{"num_hidden_layers": 12, "hidden_size": 384, "num_attention_heads": 4, "num_key_value_heads": 4, "head_dim": 96, "intermediate_size": 1024, "vocab_size": 16384, "hidden_act": "geglu", "norm": "layernorm", "norm_place": "peri", "norm_eps": 1e-05, "positions": "rope", "rope_theta": 10000.0, "rope_fraction": 1.0, "qk_norm": false, "attn_scale": 0.102, "bias": "none", "tie_word_embeddings": true, "parallel_block": false, "extras": ["capped logits"], "init": "trunc", "init_std_qkv": 0.0249, "init_std_o": 0.00508, "init_std_up": 0.0249, "init_std_down": 0.00311, "init_mimetic": 0.7, "optimizer": "soap_variant", "learning_rate": 0.0032, "beta1": 0.95, "beta2": 0.99, "weight_decay": 0.14, "lr_head": 0.00729, "max_grad_norm": 0.5, "warmup_steps": 200, "schedule": "wsd", "decay_fraction": 1.0, "decay_shape": "linear", "final_lr_fraction": 0.1, "batch_tokens": [65536, 131072, 262144], "max_seq_len": 512, "doc_mask": true, "train_tokens": 472900000, "max_steps": 3675, "dataset": "wikipedia_en"}
Each number is 128 + 24 x the weight over the matrix's rms, rounded and kept within 0 to 255. Layers, rows and columns count from 0. Numbers have three digits each.

# layer 4 attention query, 384x384, rms 0.0851, rows 217-287, columns 0-95
103098130129072151171138120115123116141139123129099109148131102115090128164126161106150157152109116134130134097122147137144111120118120127160121079107165135108080142093154133128131127168136116143098131117138094111126109155103115155152129129091127096105139104139127130148142106100131114122
057088153135104139121127155144174135125136135125140132091118125121121073121108107138180120119137132133114095103137147133140172148108142122153141118129128164137125124120143130113159148112102121099085117159153159143106110108146123076122138127157137105120123131138139130141137131112143091074
147116125097166123136128143135120153163122130126133140153119118137109132143101152116127113111130112152144147178125134175108123123113156164155115126109138084107117128122097119138117113141132167111143138122120116150115136133152153168099150135127125119117121128141081120175111155135110124138
089147119117137145165148127132158107134182135131139157125137122115146134144094106176130135104160151155090125158145139119194111118150068108136158111151142138157134156076089070172085136151120125086144149133127122140129144142101182106115102147118154132154090160158151187117135131141147166155
122136116141130134162120111167096109134134160089101127205102108117158093096132127161129127121124121157139140148094094148090161145127105141169087107140114102161101139175123117116095152126118138117098136151148118110122150158125141194165139084128105156112126101134140095140126121078109128183
123144132146116122149124091128145153106156129132138095126161095163158118123120099100170168163138155123168094161123137082130153074122124110124112090128119151112089098133111159112124124128117114153128112102138126120109131158156140162149111105102104145080118127148144089143151145079148146118
099114136152118132114135153134139120133123123132123114098133141075105144110139079117133119184133099110123128136162128123092142145129117102137093081147165126057124122143132125122166103134123084127141127110122164132100111128069121107137118101126079131155105110117129112131125119125122097111
120112153123145125136086141090146101138111122167152157113084137062167113155110150160128091120130112141118124157131171100114109118125125124133111129129117116126156097116114115125138120120165110132152116123150139113133115108100131135129131137092133134122119083112134128128146119136147129105
115133144117101103127128139096120141163157168158160124136120157122121150147149133126114129142101131161126183080126126133111122110119107126131123121126154134137135100140050125119181108179119105072113170117114125113144095082100109153126116154096151140173150087081147150116122090131134163142
098146098097142119077118161110133121130144091126107142147157160171150161084137112106127114154127115128118117143089120101130111144149137092127130103107101124127113094132168117096148100174168111159128142127120087110118131129091113105094124123149128096102143145125088142135143150143120137049
125090103112135116113148114142128185085143084147130116074143159151095111080106145124153128152115127119168130160067121109121131156154154099132147091133110108128110160127159168107132131098086144168116159107122171136096179134175149095162122139160116099119126109132119109100143072152124141130
136082148163124124147100076132127128133112125120107102085134109122137110131123170143150145084147153119113151111092145164088162124105131163113130117093107168116147126085093141125112173108090175153117105113150137134167118116092113180109126137165137142118109127141119142116157154142129127123
166139121143178106121098134147140121145175093119121131135080131070097155163106148102106147160153145133171156121138145145105100182134101119102085110136129115134104115161095128096079110090152103116127113124123122130124115133116136166163107091106109130085116080106130077155134136112151160140
134146133155124135126118129180130170100164142106121149107090156130149089149089125110143161141091108104078119122111112100137156123147122126120129170112122118148132135131126141127067147082099158128149092121143143141115153127113147088114111091098072160136132129091152136109163055124171134161
111067141164153137141103154153149173128134111129105145120134145113127126136137157080139117127097147152151153162152149138111134125142133117145132110142111148106108152142121139074124136132126140119112100105128097126127121150134177128117127149097118124085082095102124151157109138112146148155
128134135133160111133121147107141135100106109145136125133158164173100167146151141135172125184120154127107144078149111094170113099174116089138139155119139090118133128153131119123148144149126144135132138107107146139107125140063066102107074161098112122116146137118122167143149125138150168133
116154125125100126119123163100095124107138100156124123091127131136114121138210133128113115110150125126151114127146115123122098111166142129140119085133109134140158156121059111109138122161089092140096112116154155146117104108158201131172150139179152134137117113119140141134141113135076109128
148118160161174101119104097138099109149136147139144103120117065096126096140108121188163098110143141114136121142097115103131150133123166110126135135106134110116144137163146116122099123117140203155117162142096129128103102137110122146079137167126140089126153134127109105121122072114125119087
146119150130129167106134145134165122139093123131129133152143108111103100074173098107133097137154161138132149100115118168122159150098142165102156120104116136130148150120181139150172124162120124117174162102107110149105134111127110128121118127152125129151148111091158145102123139110080125102
172103113152142125120106117192124147134163138141098159147088126120111142150145125141163150118143130163163123181149133113127109166170094183149142172151117125098160128080097102105122105139093144100113135117155121170122154124122183168137121098108111146096104128131092125162118095149128170151
142113116135134140120152152158188144088162140115112115130119148110139112107135138163123144107104168115126155162123101147124108142132107135122142202144117152091116123159129122157097147107111112125155094124118141151113173184128168119147132096148108103143117149181097109123122140101116159109
112112131121121082142117124168147132160119154114155096144110126110147149147124129163165153113085107070145111142109138150102137124172093164128083125107117131120146111136142144155133151132106101093147137152125154188134139137176165137133119162171109148136089132140061133138087124137087117122
121099115141118131106091058138131132125146112127137135130113146139165169168127173156192078151113078141128111139126117114131122160117162136113140131153140128091139138137158181173109099125119127146118116100119151113143144151112126139092133116113157126147133099116106146175173121143130127127
167160133182151121100144127134167146136176123206182161124121125122060128121164106133148092098102142087088159153086126103149143129098086135159198112098158153100084127175163111108131138119123108141159128186114146107146110139173116095139113084140120151094124135156199124099104104145096120151
157143126148122146156157119106132103107131138131153116140126121150124119138104142122118162130124129169106123140115138094092145143119152146118120126118117165161126100133120113134101119080139150101115134094133117133160139126141107113113176133135142101130113158150131146113111129091134120128
119138144088094138126121143160161111111123131151167137114149121167137120127135104109103114134105129127075095126112116108096148126135168112092113133153130143170178084158133101110118123127098120112087146081124131186091115136120096112101132094125120128136155106065161110085124080139138112132
129148115085121153120138069142125141118105109160122117112120087081124104148108123165121150158138135099106124103112154145146095134101135147117141146135127145049143068161130106096105093165132118151155139116124164155124142141123123160130125127161130112137105183129126104112119080118118139132
065127137119147139119159136147133114094101119169124141104092122149084131148116093167164138119135151147134178114168119120102100084149166084187204136109142098153103089131145074128120151125137124157088206133151124139137078102132155127174143129144113122109159147143163144165155152133134118139
112182090114149141154113133150121181103142167141144137142161105103141125118119111134099119129111109152108131118145128142167100131152146160113138167137075154138101136153110133102148143114106115084159187065142151181109158147143167167126110144111174146096108129136139126163102116139126147142
130096117141151122127153094149135107111076090124145090156097132126174103148086110150126134118098140114110134116120135167110106120108132106139099089154152103127162120132145138064108170134134160120147128162118175125133117123170127126138108113177138135120153107125159147116088142145104120087
085149090186125115112096130136121161150125115113084144143117111170142136108151141152098127126134130115136134165140102133127121123103142113088147212156118131121145116125105162094127159111127133107141116129175167118156144145094134134185135142111131187155146111128155147186155059152114090114
150145161119118134122132128119114111150126118106128139137165160114158128108157137115124150115106132062147107165174128107112190093113123124144111108129111143129137148195127163142145179158104097129137161156128149145089085134085091100122144117164137105119121140100102152133129117145133105141
144091151113108171115146126087081145132171146143088113121133087167109093073117151119093104077143147140121102153135127111120117123076145144146095099119132074148121094148167134133112096135072111114123137133134138086107104137099152124129158136118146138152127128094094138157089128110147093148
150120173098133109138137132130109124106152094166115112132156156131113157106157128146146126168114095152138109179086182127137129138170127156160164112148160086125140124063151121131101170149110104104116160116162146142074136146136119138160116149135118146115144143126168181128160165106104171129
129141109161135082146147096141121087140114140124109110131140106099116126132141140113161144159162166135155118101120152161097183107121124137116075101134118091123103127158164130149043141123137170131119121154168118166149107176147111164156101154136125124157140110166106135153101102156101100105
160154100144153112147093118103150156154114116136148111193129156139134117093140152095086128103148092146104123080145135100091129112038123172090143122119188153150159111126113110128135110118168158157155126139120138175111121132150162174154167101127147102136102099136106122136072120173108115153
135134148134143147104187108110120113106130128106142106102130157078109140132143145153159095082070192102082095108100137139137145126108161095173170135100098138153136127152128090127161111100136133150170129123147076064127112138115076119123149134150088108161163117125114079129124117134089156109
133144099110114089102115179160120121092144131143113115137078097114183135094156119109110140112120174094175099112116124124168155099154113114070114120117154093125099123147103109127090135121115130124121080160160124105128072138108106177144111142102138107138126105128107195144091021094119133159
146130167102192174058142126124113098141089128116163137127142155123112131117132135160105152079130135142150141116140113143131165082105136121135156142135137147125081099141127158181100088070100096135141115159112167130105114186103148164119097141091162180116143109171129132141088113083159190135
140145159118119153147092139104102089175125114081104139174108136131160147131105144116119144141171151173106146124114141127099112133145103156129107147077065140124111144168157109127111170156100158100127158143098127171145129102133149166137164150107145085149119124128125117114107104147091174107
134173126151142142143173142072107106130143109157147093179126094133136146129164161137170132123194136117127194139131137208130179142120108094117105088137140149115132086129093060162099138151143106103149101143121131124143108062102063111132145134131105107135145116132084078157112094142114114123
137120077164110080138118147162172130097106124165091183141140128104104161147136115127123109115144119107143152140100093152153101131115138138126120124098114118093142084129112061104156123112128148131148143158116103134107126078103118120156104105148091107169121126101134109086144127118095166154
100106142113142136137072129090138137133146097128131139129172105138143143133141153125104136141103168128131119125151082105057164106147122090180100130132144109108144117153126146129111146099117180134142097130154165080111110113144148093162129136073090064141140164128106100144126111132124098119
157131097139083139152124121198119068133160126116151088100136111144149138130137157175095158137133106175119132116095154066125126126108146101137134151136177112119113161115119112124124106136100143133168115131144137116078119087120075132116120163176129142159156114107155145183150106164142114059
141100118054079116131110091170098103131116152142130106110109136165131113125174095138130081152115099115135162068134143116156095137153147155169137112120109092128101157098125114128169165126096163147150113128196126147148112130129120092109103120127128120150140132125094082129140142104166085176
132110152170150155129101130127155131134110128097115157089072136163120132154103144127120151145113106132117110113122106116145149150129137178133082079113120179080149147132118124117107116135117114097124146118158112135149115153128094075122059120145140125095135138203111139104165125131159110137
128132114110113098150122140134126124071143143138171163110162118124159138120121119103109123161134112090130093133121154122116111106112083116158143178120165110112082129141155161096093157134106137130099104082141127140134182123147172147148093126095112175132145146174153169140166112125118139128
117151141092113116143123149111117117124140118041139139136138142124144123166120128129153169154144123123144128112125109142125131106103116071111136121121150174149132183174065145176141120117116076170110105129148126118117155174155102158168123194122150159121172101162129176141129112136108125107
066137103143118115081116088093152127150142164087110151131103124122083135111164104173130132096166134159134132130107147131117130079103147148178162112108112130161152098113123091093121105107174094121135108116090121090128088114123114097101101164117092122081084126123091159146153144110133091141
132098122133089107137142145099115112119113101157079118124121089158108123142143129149134160124149137110132131141144161167124144100220143160106097134118141105172116156099139111131159142147148099114160074154168107127124121118114113141139126176117128117156171136138112150135100080143122107104
092138117112142112137110075131154104085128123104109162114125130118110152158104147157133115161123129139108170098093126121148067146138120179117145136132137134155122108120049115121125121144077188098122135149113093119127158111098160111187151114160140135105140124134100145109148139136104106141
118106112110120127130180105124124124163164170076116117133174134131147094146165057108116137103125154142123093131149106105134116151110141111113118083103132077194102132158147111173081166172150105131091107153177104114153159116091099170100123130085074164119114141087099143161148096147121148119
115114121146142101152130140142150118108145145200077131126148122110119142121069102114140121134172167141133185102134118148121142122158100126119183144149101143103124114099093117108121083127134070150130154130136169142096152131191155151159143118126131159151128144142099133145111123139139154133
120113106130124097090159140091138165152115133118167160138085109133123225146143116151139146144145160143120137123116136171157102101075155086103106094139121130128114121136128125077165088063133140133121115161120119179098100111150139116115114128150150126118145106156132194110194083110188136110
146144114124084115119125093111132103117059122085070174123105167112128128140116067126117103155128155168093160079117149128124166074091146113128116131160089145109132119130058182140182131139146169139081173156074139105141148117081139110162121139025153150161175135107135131100151118078119110113
129169114116109176118145159126125107168081139115062124127141143140116119118122111130187114117118186128110143115125124090082143134138109139110111140109185083116170155134143111171084126103108137104092132104128129095127141145160106113133114127109137153135157127109142106140170129093119084124
154192139123146095155119115134109121127107123124155143100163124130128120133168140117142159133113158135135133083113122095140114102112112115104079136145137108134139099172099090137152102134106121133116098151160147150075081166166142124140119091162104130170078093130110105135130115166103124109
078126149144147114170193138158135169119101113127121141129109134145125150131141166139151113175125112126134099145116138122092128162123124118148207131139172125109114087135129118150137168133114102139134121093142149146180140085101138135108129139121074172137166148141216122139163114097108135080
133145131155143063132118143131120157086158125097123158185127145074097135094103108098096134136174119127111103145109160118148131114111143139102151069117164161141154182125146121072147157169090093173104103155079117141126115096123120116115144114165153126126149178137097132127191172138100127110
105127105096170144089186148113078143115155135141111088133130147149142115094109141080133167100112136079142076128137142132124127130103151128150052075153149185164172174150180105176113135124180137135116104143131117149129138122137122104140095164152178101134130130108115136170101102169137135169
161152123163116131130124117173123159157131116130135122147117139118116135146074126141053137144159105101076096100133138125155125080098120111180168109126090081176102129163147125128171111103092126151145090110154117140137112113122153110173171137149120099111204131100140136127135187075107210068
128134113138108122136145087102129128132104132115092116133118136117183147093112157101106112117211169153100098129140142063163116115127113109103118100089138121114159129124124112168166122113107159119145148108180119163109126121132130105167103152095168129107083070093149107161125136123091080133
148126155204146136137088083184125100097112089132112144114118158141095161095110118111136099139187059155072146161074143147109131118122113125136121134139092145149093124172115132124145134136132125138126126114103146148136132116162138095129126107167123173115115157073114145120109143145160093162
116120151141108110126105155101137128153109100102106102090166108108125130052119112128084166093114159149136118135079138114123170123091163162165107133163154140123161116150138142148127103123145149104166103105129124147137088143095099112135170148117132074130153140150100155127185137098116129192
155103150110136173119178125176128146144106109130106148157144122129148138131183124100110110083166100106147162074151145142161135152107129138119098093144138118179144140172140162136096103091139153144115136119121143134136121138091132108081201152106091101136133117105085130120128137163109105187
121133128090145129120170061124122173129109104102157122171148087103112114155153143145142157132170125123087127148121108122128093138132122090140056135177104144114110120106137109116213071159106128113085078122135129122145073171117130197135124161114114148197092182115133123134107117141184133100
143140147112094083111159092133109133097134113120107127138139133138147121162138159129119163117135149132135123122130089145133154148130187152102128112112136150110069155164114106113123164169096127130102090120094146126134125120112173141159130173114093039059112134054120167162163130089119103134
138109146121107133144107152187085151138133131119070107163128146148119101138129110070139130140139139123122160159130191100157101063133152077124141056117116131139085095130124177073148120134132136118117132113141169075124128142146186105138126189079079133104138139149107090164141121136117094121
110055131130199116167139138113101078123118141196151144170141160134112132141064119138139104188099081125128106126136156160120125148131152166101187165126130146154165137093107038083173155122127169114122132101139194130111099139126071125107138124121167091093105092115144110159109119114145143091
174121124152183114144113108119108098133111152160145113143141104125138128116111145119099178143133136111102178149162144156117163112091127087042164169092151116137141115142099128113157157131117170146091154101211097084108140162129137136108120132139148132119154117123148085121139091099153121118
135139149111179130149166147123159127100122120128144130153112159121134164130103156145130151133130147115076136132155073114154093107123139178155104144127147135121145125098103141097087109124141113138091133116176111123107130093166160164123118119113145099118131155095110126112126131136097175148
# layer 4 attention key, 384x384, rms 0.0899, rows 217-287, columns 0-95
112121121140141099152109133161139114125111143143114133161096095125134153161124129154139111120113115145085132123143124126128137141117101141123104117112141122108143099140121175113129119108136151097135144116125149139128163135114162150142112100139126140121132152159138160163089166117097134108
104133120154112121102125127119109151080157093111131062125154140159147138129137133145142168116115127116120115124128128129121140151140136127089088136125096163140160133144124166128145134122076108150116104141124129105147111120163139144162126127148128161130122127113118125126148107125113124127
085134137153101145134119149123105129144154184158147153115122121133132091102087092110153123142149137150149107108171148155157139110103118143154142124162169145111103123120131114157117145126110126133115103111122139115173144130125089111108163161200151151135105133146135114099157168122133121087
147138146097101169135163123130129120149153158144133109134149147108122156136147102136110130121122134138138144095112131102128101088111109149108150109138109140070117113087122148147152082176139131138148133117113149127138079130111111105128149153127115161114134101114149124107135136165145095092
150113115147096133171167089170135098144161145115091136139131135113126126116147117167107095113093136138113127126117121158143114129143080105132143117159107116138119146114124106154137117132140152111133108108120131114098157168118140100113132104132145154152110158155128130115152136122126115139
120124153116150142160104105133136095117147097179119133153121095158122110155180153136153147117131123104143089134115129136161103129116177145129119122131106147134120101152117138103106112138119155153118087161146120158131129118176120126136115117151159142128125113145114137109125132093115093079
136152165153113131171120112149142125084181123140107129112124122130139123120107106135151149089106152117150145162116129094134117095142161100136116104150122121137141124142102147143154107131133097152100103118117132153108115147136140142122140104123138120124122128137126113091131134119136134137
105152120080087100129108156083122145113095115129139107147100115117132116122084140098132140132150118124107111144120120107138145114146086135136121107129098105126155141092147139121095143067135120079103135146147117153124139114175133122099126136138132115110157161128127120172110182144164152111
152111121112094092152129124125122124170141092143123140127112151104140112123133130125137079100130149129126150130150167119087133114140112112151132123107098113160124111136124114126150132134110127136149167130139149109119127076108139145116153126121098114113160132142125120114116132115158132129
112172149116134127103080144130122116149118130112128129125133097149124120151145136144132153126133148145101089125187133105151098111153132102119133136114147122112172101121115111133127103121118134082151122125122131093140127117119106163095148145153163132103126151117076174125144177135111143056
113104103101133124093125156145117117157172091183140145140154139131144143085141131091145094127082132134160146136105126101112109143120154092112134121086114079125071075161150104101128107179160143147128120087117115114137135128089119130159139156131117132112145084137126128165094108120087128124
163137109144124111131141132122146127152103146136147094099127143149134093077154147145103134105128162152111098168151138106148115099088128135145175159113137130116115116086142158095153126132122190147123150121146134109108158108119119160116135155145180125129110139128149162108133137112146112126
134096134079155119150112156112134101104118126142099110105121134142135135116134142139111126122150160145103130136140161129118147147149117134125112114142112112166143135126096153142082133096102082081109129084115122130097096102132142192151094109107089156150127122183146152162138134148122130138
163184115133122117156154121159082143111137178102122121149128115137144127125068073146131159142136136116105103105060140150116128129109144156135100131102118109142129076104149138152125116108107170124187136175139135142122135106124142092169127090113141139135112145119127071130140097115123117130
077076174141135145119127136157143160136127134100119158088130116153155106159101150121163139118119131114103115125121112099117097114123100146121135139150110135123122135157139119132105127083119101088137111169119121137141134135109173066111144065124097149157086100121148117146115109108136132135
135110113100148114136111131104111158135128129137110110120110146163122134089113137124126157139168129127111157126120135144154115122149089110132130180152145094091172135127153106115099113110116134118139177132106109144157140135121098115086093100106157111099106117129113166095080150161142129155
151132129164133138110130114136109078127122087152095126139115133104096123124183120154108126136122154133130064139180113147118092123136121147136094110130090107074075126147160102112138136175094130184156085118092158119133113115118105132132170111122168125109140123107080169115119114116113132132
133142107116152104118081142124121129166171123109111096127117101126166108136102160137155160099134117141100107163119129138136097129110149109166089102126124130107107095159129112099112118119147157144151124133139151130138135156098133125080169150122139136137135156114091159127095100156149132128
153102166164143150119119132125138108174117145157140107115125126085103161150157063149143096129170099123118126114091104110108105093137143136114187114109135167133131151157185111158156164102123130126111137099115136158107100118083094147128124132137104119115193111113138136101126124081102120083
158100140143136085114108120163079112168158129144110132118139086135129118138187132092105121132122158133131121140121161135101103156104112183116129166141118105095126112122158106126115075140057134140116113122114110103108110121083135132125138160118130170130111108104109082147101058120115116158
148142138118126150148131151142155123096154126125098142142147110124141138131123128119173133121123169143139161125118143145113165116145103143132118139097108121098141128143115103148126135155145142123114126117152098156157135149145148101117119127100071116129092146141097093151127154106134167128
093102136134136127123125113142122133165115129121170094141108118141106099126156117139133159059104121120169084144128107102123126106131112138115114123105161125166153117106134136148160171134123136118157131150113146105167139107178134129156097163137126108131128163114104079152103140117109152114
160100142094117131111097103147103130136143129132129140091094138143164134175171153119135136114129093122128125126114125129112129139139100143107153123115088123136137113109134145135120127135117102143114129150151140115124121127137139149103120108101125143133116119114088144132172132127139109142
172125120112104094098172113178162145144147112165136150135123115089074097091154096134115074126098141078075126091092112116137143099074079132118149173072167149088104127167139097133144122129133113100146107149134160124106137134145096108138121090129119185127186152135118105168106102153114154135
130148145106120122124134138121135106122122138153148134132141144107113130129160140136142173151104117142102166116102116106147123151161124183127182135109192153150131150093092140104135155144078115084118157138092135150112083094155150147139118128095124128142111163121129097130098109127142122146
143108146120112111107127133175140084097114135120171138129139107124152121101151127091097097109124121140097116141154117062098170126165176102117104111147136089199102092144170089126101123143124092103120131103115163140098104155103098104108116082114129165159134128095142115117125143131121111114
132135161082125171145140125157125104112110128186138136135150091112130109141108110097069120166131118129107090139130173159120114127127137125102136121099106161103173099165107116125124133151115157154177172113146116120095137122116117103081119145125146100135109164087127098096142108142149142073
110107146124098101127162092168131142121109115149104123120085130154095130135142127160114152102110172103141132096140097087138157125148133134133140153116204098116147118152132117122128156160119134127099154152097128119165103095165114125130146126166088122152150145077105128123151145171119110114
122153122138102092133171115160117154082103143135105111149128102112130119118118102120124144120079161118179125111141127172152109140152132111138127133131104153138126111165135124111095133149110118102117091091111137126142115118137137178140115109145142128131116135143134135156128142127140127146
099105105121122140172187117111161131088055088129139142176111124136127138170126122136117143111143169090138150115101123176109113101138128175154104086130182140139120150144156119085109112144139153152141143151132138143149126092163110150125137116146155117137118153128149125131084150121089127109
087121113135147164136088170136106126115116109150122103169135141139169139131122117154085127142120138113123157142123130125106108120143122154144128157142127133165124127132107119134115164137120137117132134122141152109120112139142130124162085144149149170154135106108134145139118115124116127111
149148096161123120130139114139073148121138090101128125150148185140158152154137124126115095099098098083168089113171110137107144099093138134128148124107116159088145141174128156138131171139124126106133100131103125137128114125133100098142128103159089133076136115136107139126137131152122148104
157130127138107176109174171102082119159136140182120117126129095150124089087140120124116124095160145133123103143149116124125117083108138122169143112174127073124129075152139129144115135086099107142110166117133110109098098182126146136100120112130135139100121128110111119176095127100135160118
134137128125131144127106121139085174157143127138101089090159137128113125092165126120110191123097128123134115169113136122143115131137092131128099150090150094150140139127166122116108150171130129111154120114119126149126147134153146109119148150096140135114140136106125186124117151112116128143
145152159113143131128081104158105089140156085159117107141149112132117130103135118073123131152152133144143154101160157156083146108148146115142067118122108079174140130101146074144098134146095125125131159112143137144143093126136148134136065162115123120150119103144095152126111151156143117125
122129137134171076129148141108130116103063139181122144175133143129106145100119114113119131139145098126101132124153137120123132132085101178126146124115167145170116127158107143127131113143173144140149110126097127149058129124125137148144132122112135146110085107122087110120121138146083077094
124145155158136116177143144114123095111145118129164119108132169087123134148168136093176129075109176135097130140135128117127106081134151106159213130129147138162128099136123141116155099098136074195116133138124106116156106098144134100118127111107142115156131131131105060129125094135075135148
109140146143104120085140195099129135128142130155139141136128106084113162095167095122089126141123178142116148119136083129128124136172125142104164076100159124131143147121118137140135093126146103112113110176142143075192092117132125140158105113135150100138156081094098156133063064106115157085
126095116120160100080149120149122094108139128122140108115100132116150135136128103165121153114127118119159158126127115152159144103066128130101138176133159138123116111121114118156100088111119098128107145112121129126114122147129137160130113093123149153126120122146122155125091120057148194149
134130151110124124144138128140124120145133129083129123144086100120157107102101141140095121165149158165118109135102151148105121161146143146134129126121089109121115126150141122106147139126101119134128130148150124177157162102124152164115134129142147138146103109146120169100126121125080185115
125141162114121110130148125104111118107154132165122081153169138139119148142128159145181120138151145143097115125148112135139156122151084130107107092105134146071141104119165095166107150130185095089175088119121154152125112087153066130102143122151116133144133106146093075124080124143104119121
146121137142110066110120147183166104132109130153104131116157129137086159126157129125124129116169141117199136142125145127152066132116157126112137120105123154100137104136140102148154122127131172138118153164119085169125136102134112134170136112149117118184156123160150113112155112088115145127
157116131102150100161098143114138136092168092122099186131129090130142112118149111138118160141125161110162062118135096136083119130125112094120109146111152104121117127157096125089119136118154152152130070090133132086127141099128138102147119147077118103134113142129092102131093088182144077147
132096115127125133098148114170132068100147102091126102093088132101108138182142108141103167094160157179112108123144132118118158081101142120123088142127150087120107137140121121094133107125114147149150099123168146115108122125115110146107109155155095151168136093115152186180156126167154104112
134129135074080161161155093171054110125119168090119121114122151132140100135167148168109125160168116123164139091128108122184126145137152151165131126128149124137147147120165137122132172121093128145100124130192132150116140137156143130117117109112172123121120152082095096109146140132178121149
134112139171158124169118121144125135144138155120121172129065144165136129171119146117127138144135122126087145126109087130150125122117151184114115123130103161060131118122098153121137125141103104151142153133160112107133160112124116105128128131158161110134129153175116146114133162134187132159
071135146109093129145117106147124145131122120151149163116117139096183111107146126105103134152125075129113125139089103119158117112134119119137156201145136155088104138085187127129094116115109094128095133058139121170137162116172159145128098143126115146084155114119131135096157098123141178083
137131118106125164147130111121097109138157127043142110127140135133134093127120095130147145154146119153126129164128111141156124135099125099106142139134135151142122159142144165180140132125091120165076098147105142126137141140116128138125099170127153165096172107144137163124129145134118091112
127115063129121131094143095124138102122174158115098123157126162147108178139144129135155101099143135183141156155119133148160093087109147155119143140133149138127153115153134068072144124159165122065107137125122100099144065119102110117105088133117127142110109096140120158134136148160118123128
121097132110139111150116086076142149112158096193115100113098111143112093110154124143134124104084113139112102158166112154143124129182129144124108138158110116105110173137142104097166169158171080110125092149137082110100164160074129125077122132104112146157149138106134115078082082172102148111
123144094113126115163126116129129099067157131103129136135123116134118103099138161138134120123167116140127165050108131090139120157131126144136143106143174142183114124145104151137119131164082167149118122108116078112128153131088135137170151120157145152116150140172101167135139126123115129155
154121095097139170102122121120156165139122173118171132146156167126124102144134069133124099121115111163049140132146118102116144152124198112167176072138113130159114123137121127140102137181140095151102141141182119116148115092153090148125090103118081148180120126098088169130127117139154143106
141120079143130102112159132131131108099131127215095100103139124134176130104108141084119129134131146122110134099175145134090124147146100142111167145125119143098099151120119108097119104146129128121177116143127177122105115136168133161171108129103109160152149110184120110153117096140133193132
093114118104132099080154146103112140156132117139166140119126134115108186123172139119109154150131125140111146155123118111119110089106177141114124112111125090124124143115120141084151127090151137112110154140102124129077072131160151111097115122141149125090128119182113169121186078144183124129
134124131132094141129115089140140140094119144101074153114139150120122126142134106110125150145119166140146130093119152113156139125101115108161128157120087112115138142156131173150131133116143163147090115139122106149141148137092177124112162096046151119115169093174102136094093142091102123113
104128111126132181117123133142117129141099135128131110118143139158134117124080119148137096169158151138113125125135101137052139099114133124112112148091115087123126140099160089148130141129136097132117179123149118126149107128163123095153115134102144132123162148089132110106118127104120072137
159119128130151129110117088099134150133122157131152146112121129137133128128152171143146138150114189150111122132116086129117134089044088128117073129158135107126165105124081111087157098091085129154107116155132127116066144190138107166156126132189117125179111133099070122122151085133099131083
107117153109127135101158128142116180147139094125092130086112130102153120156121130111130141114124116134154085129144123105078138146108142137118155131128114155134137083151137107189139140105105144161137106130149141139198159092090176113104118102120089138113128161127149166096139140112110120115
140084144168127080127124111144120120098093127115121132139143145118091151140120099112082145120165098129159121116078172131144127096157114108130155114088142123130112147162143133130151141170118084144097094138135122144159081131124112149120141130170127115140160134142121129132186190127113151069
123109119106190122123163136137084094125164143149142099141149123162139124112066107121110100108140095112168111107112143130126114090129154165137134127182158168106122127116160118195144118123157085141116139132110093144154145113122137129128122193145157142130100159094160108153147111135125172124
135135100139105101136144121127121151137131135155140141100124153110106126121101115133116137120177074118043118142125112131143133096097101107150159113132115104162125104174128112137167122109081134127153095136178123097135123092115116088159173147108104070101202112125140148129138190109130197074
151144141094117114135140083097112124153133118092133103181108151104173160117111136112143125108213167172143119120132133103153124097117114081118091087133135105074164123114121097160176103104134097130156144098168114173159117143162162080122115118123179147137088067083175135115076155111084082131
116099173142144134127120089178126112086114105130130119143129150138094183150131152116117107110141118152126122149093099142117097110094101117103144130121110139129135146167167172106111127124132150123133081110138118120119108107096123130150107126131104139100150161096119142150096162116156093148
062110134153105144118097155079105119113045144111166115125166113145148195128120137156075138145113119158152141120106099117100131096133148183219105129163154142131148124162132161144171090124136140092143145124104154119128082151151142097143117150081135123121138128107148111131166156112112153137
135132129111118173100145108112149100147117094161142142133129151139118124120159133126128107096149074141118180102127116150125111167118162108120127122169140113167133156138133133125115117101133125186148128141146146139130120152141147123120168179104121108147140127088144140073128147142111153189
117139114120159145140164110114132155106139104100180121169142075122090113179153150118159178100151138132115128166135159124142093158149109121110040121141102142117115116089122098076121121153154152121076132116117113123160103185143123188125090151100144165162090154139135116123116121162161141108
109143119128111054161150070081124137154148122124144123089131141163137116135140149118116135111157137180109133156136130134109148109113158148112142113121141124121092126160103116123129132135135107117119096134083168120177133135138145110150110128152141089094123117093130121124115120084089104122
118159162150149112149125140154134157090139121143094126141136128153069096129139119123088097127064130170110134191123146115099093073109112086144122094136097114145106131108118144099144132127124137144097145148126176099133173140166131087151151167097095116112117144149110092128156164143096135134
147090155115157107165148155109113115162122115163152095145126136144127098119104129115131147147101129152162126133155139147137089135149136126118110125140126136141144113114125077109144140140107160094122099104127178156119132139111045113094136162075135145093148102118121125164160138136166139126
160083122175139181122101138161081116116092168130121134143101114130129122107105139116089143127137138080101139123139154139134157125068113095094134151118127151133133149094124123124121147127095123167139171087201085115131123138118134147089134115114116173121144129113108103142146089109145118127
122123102146138091093135144173133140139157050131125129139114112115177114099139142148093121135108133134113118142165116143107107127079139182183099113125132124112110163111153130089098115172105154127095149102167139149165121095175139141199130137146098118115140134082088103114125114161118170153
# layer 4 attention value, 384x384, rms 0.117, rows 192-193, columns 0-95
138140150126141122127141122122133114121126130110129148116135144123135108115150126148131139160121110134152131127115072132111147135135128130091131111167106127131112141134137112117131129112112110134153113142113137129145111117126132136147098113130124143121150138126148107143149146128138113125
124130139136114127104119135123133133119160125090124151146160131129124109130118143154129140165123126128168121126148130100142161153150130124141109131125122143161169148132144139143127129125140139138122135086135130119125153132103113155147115113086121113119125125124110131134118176136149150153
# layer 4 attention output (transposed), 384x384, rms 0.101, rows 192, columns 0-95
102102119154118114121120103116113132131155146148099110156124119123093175103106108127119131110153125095105088110150139147141124120115133119157108121111121118127114123147099146139120141131142096132112123136132122115117138159128133142110170139105124121138119121159097151097099070113081133124